python train.py --norm_place="pre" --beta2=0.99 --lr_head=0.00588 --warmup_steps=351 --final_lr_fraction=0.02 --steps=7544
Each number is 500 + 50 x the weight over its row's rms, rounded and kept within 0 to 999. Layers, rows and columns count from 0. Numbers have three digits each. The size before them is the row's rms in percent of the matrix's.

# layer 2 MLP up, 1024x256, rms 0.099, rows 918-1023, columns 32-63
095:519450498350519489488508603386509550428535545480530513481370532524596552517509482497596473534520
110:589585480508587458482449498510404575419498572516501431507415448455564518512533411486449504465500
100:445438462502536514507525533428510564550506511483443590493508473479477545581508437503502530465513
100:555488539480541546465468510497493572437533598494572557499471481488536539450529545391471438515469
094:560579506435457443427476499362492570468506515535428488483458538391447529492562433555539495425523
107:520556546523525473460374420515483618506568518486493532413506453542528509525553485479457580555518
086:458526547399533467531449475398396559504549521472488487471514444461529525492492469468433431478518
106:474596539481533559502551513511522529474532599506491529550477570473569535493485416469581445544564
104:459577575493546513548477455475482598509608542507427539563440539404463558571500550537474545497547
093:565509429520509439521553497539545543429512487464482616524505508479437511507467456600463492484515
107:540492569449565533494419470465423531507522525538569546424434555482489582565500423523527559534450
101:466473523490414525506525512512442545379505524485573435497496513551565547457517459456521484534629
098:521497441508450392522496496523499547474534540475488492467452620419632455530540492454595511523501
107:434550533519530504597497525388494503407592611429438519457478459510565501530508452523469489494530
084:550515524476477480519553463460408571428526570428419513504459434435587533575557413446507394569520
109:612451511503433587510478507569415580433588525539461468455592503474566488572465453533476513559532
105:493576481438580480549462505511499545514596562399478575543427435454529547595463530443485532591527
106:559491461459541474527535523481430545481449569492494463479484498492563480487596436479512476573505
098:495533465529548455500407523468474541503512539467475589483516484466466511442511500393601536465509
100:536519482472442518543465536490554519353575544374482536447481520485490484466501456571587523508558
080:516435457463506535516552453442410546414611637424521533521495440436527583498540523507534548534504
094:546585391487559489504429502531515526527506543570497534567400558478524527486607499461546551535531
094:512516525448552486453535566491392529434531626541449456481501547488513566474490470486585531464524
093:555601553460557428482523508498523612516554643484476597481442525525518551489564482406526607467449
113:572535445510552448399574534490457571500476551428501407566519533379495613587522515395458443510603
104:596464471426626466444384476477363502469543578559552478560540480497506498475503518487504529429501
100:535461641461588479510460549401434588506547596466548558500463461392556599444429525480486508501467
079:484430411482482539464589608418501573539513520428493533545429538439489527564553511365575487464548
102:497531475404512538453484586472416496439587501454501567461487598545476490489473405560534527458522
049:579558504452468427506447494480503581485613534568511486469456531467593598469580449433481489460520
085:509486414456547490482492486509494527419525496496575499479375509506451547457568449497550546512534
089:560555462440474484536474576404508536526516577512485473509487625473492598485543497542625584559511
097:504486592478490541471446536519423559423502595543486485566449459469460574477493449448511519465513
110:647461547468465540459536508507448513479509570516536592518519452512528490446536492443517522555497
113:607549530422540522448406457513505528479551473438537506498488488559565572419474516502542504456573
112:529567514537535496477481454488480553395550661449560565483425539491538580531539585451580512573502
116:498565582371607552499544453448398539508558518476480513545475435500588533469581519444529438498476
083:498506508482533617422535480504449519477552590518459571584455554524500490437536443589519493485478
108:501579407485551459570546405385508558517592528466490505462535490477509539489549452524542465429514
094:480481440439541483552475483504533542541504488496435590512340537440509521525519532465519527497456
079:555601471475476570544492568514369494419516554447497533501519546550491525567447538558587557480550
098:550529448528493564479448468524440571461551547464434450543510485544492511587596571528450478439510
102:607451416555491447504461515447487570415513616518439501449469549489516493464467406491504526464549
102:512475487472496529502563562505520548440509560441492504541519480511494538463552426462442456488589
047:589556460416520485490461486409531581551614586448416533442473467409493541597590478532575502526581
044:512548450520505481503515491452431592535543521487505590559469495507520592540516541574542494557564
107:539506446387476514494488526536442539447534499469423555442539634478498497495535440494535527561457
107:526609513390524427464431430457466538505638546531481561562482510484544590532488429482483490556504
101:481545426466436503473611509469490520513514587500501578494381461555571541428458455524574461574528
105:527616501433544454509479500524491562471578456507518504536466491500517560586581500400485497587483
101:568584431512506472506547493421574556447563603473445502542523462520542455594634473500539409610516
097:500527505463465440467501491544466530495549612334543531528449455517499574452553528453468477535560
115:506480530502491539423447456417492556513545578504411552578548625462476663516496449478496512514614
103:507491470520522494530459482478475529502528580394457524496514476429544494535501493538457432528481
089:482535402482528507507380587448560538512462574509497571542492438501505534534525556452471558530491
099:570531516450496477473481494515469571393486560478535497506527544487524494479508490493546503643506
100:466525454467533377536482491550582583588570639541421510482519511510605520467525540557612533547493
096:520536515444482420399583538541480558498564540574453487467507450453535488557442528545576443437482
110:465500510517522481415501422481440529562526617492539605474516525571507504470562478539499512445537
107:454509536437497447415446481517483580477474497442565580425368512433522551443457513555494416516542
108:560560475508508550560537547483428512449616527466535447614485603415561532503592523560526532462504
104:418487491510546536513509532434442553504639568511436453454436531399477496512670529433545464497580
090:559557506457614438517517485516478536512491574421449520428366497439512512496482470453523470516529
102:550539580502456520427468491499510512405549583483495521519446561529559546579561453443511530467582
109:490563480490439540502534528525402540486502487506498475477517544516539454448528491569469393419552
100:591502517481539492393444493504398535457488567460396535487504488527473495576512530436540499518545
102:617585522480471577499515503499378499491528546467439469451537519538555552538583436467573457529628
044:513472502482616455466528513473412594524595504516462488496434521469458536567556438489576503511555
102:481522467425501456561447473402478583467550547478441581473518441407570501458472508458446435474477
103:576465567465489474395448489436441527481530503439541461473483458456528506552567515501470462582531
085:505524554487482514581498525507463511411521518476481540518586494455517514434507545518530501536470
096:483516501473554459460550511423492489458595500518496513413392570539468488523441542617637492507538
101:607553431424601527639388536535559514428603543503505556479529534456520526568505581484524467535511
111:552616545484531456487559486485496553400571503456440570500521546542559538508488513516519461530492
108:492578515546462485476502534481485536476598534569536480414466581470622450516525470586542583507460
110:448480580476507570461439487443497542492574449506555537485447541505493606405508475567497479481557
099:576538501411569512553523471445533579462484504492481491444500441537511556499555522515537483461629
090:561579495354440440495417516570418568493496592451527512522483575515429487499558563527564532553519
110:449482458453436406524508487447495543490559567425482506422528550498503517489555427545565417473538
108:517525436453487502538508447496465604464582621513432571457399466416458506447540496494592445506548
096:506587450476517502504436463482488490421570626408394461518361511472522553462465472463473528527570
098:492485493420525496480458492418402575528562498511459481485412524473515510603480499556592522520522
096:459483443456562608547551469385414560465527510551495540582445499469469500526522442591530484507504
104:498520506464566444483544589463452598529474504409440468554457506441550530505483435505545439492442
116:483599457513495512497516491424455548464610604505508552512518479424514526476492533590638498459517
104:523642442471525414575419463451514510461531555430445462527550523480557560499587496607503463484536
104:591504516490526585518478469502427541435604493450466463520467480428566522590526500551511461530643
103:572535507505467473497517472504466551460527542460515469547435490427513587558534539597492471487510
119:545598424437469544479488482526520539417525485507517501367569466520474459511475461462547461537629
046:500411487493477467516491564407453649447477519487453555504444582451530602545556546526559409501510
053:566499533394528439472509493444453597450559602486491448495403485416525660574646461528474518460574
107:551526461549558519559433477403459535562513506425505517439443549508455576592520492583552450569558
096:521479534372577475477466494489510518425492583540449520391333471413521475482535460474489542445574
109:476524540550514441546562569489498588446566538410537496482469483379567597499477410517463459526570
096:512474414509579546510524490463457588457545583420502592496450521398538482501574488509592526529421
115:475581526518498511452506496411410504523576510491484541458378560512537571524457454484549523566494
106:523446490526523512496530472490514548461603536436414582533395546406544566448561529486440506504498
094:519497477480536455417427515400465526541532529550424516444499504515520585476554390438579531476593
099:552515350494484550433428511399426558537455496486512492484469522508456517562518450604552421470579
098:562485450516452483554471402548456592488538515443479573549376479494551517561551452444476556509500
099:572501502417553522418490514511489541420664536508511505448486467496468527514482538441462548558522
115:443525487406547561551520569429534560505588505531440569499459529537455544486535564577562469455567
102:472512548499471515477478489516520536306527483525522434593518519563511564454511547543533506517571
109:529496571493495518439454456412376521505554632522490547443530485462447541544615495524542490502598
106:624579442438549513481456425511484511423586644469569576513426533411540566482604557492530474462509
101:547503504412489501465518474499422476460577595502564517413524535499433605562536444491522500541510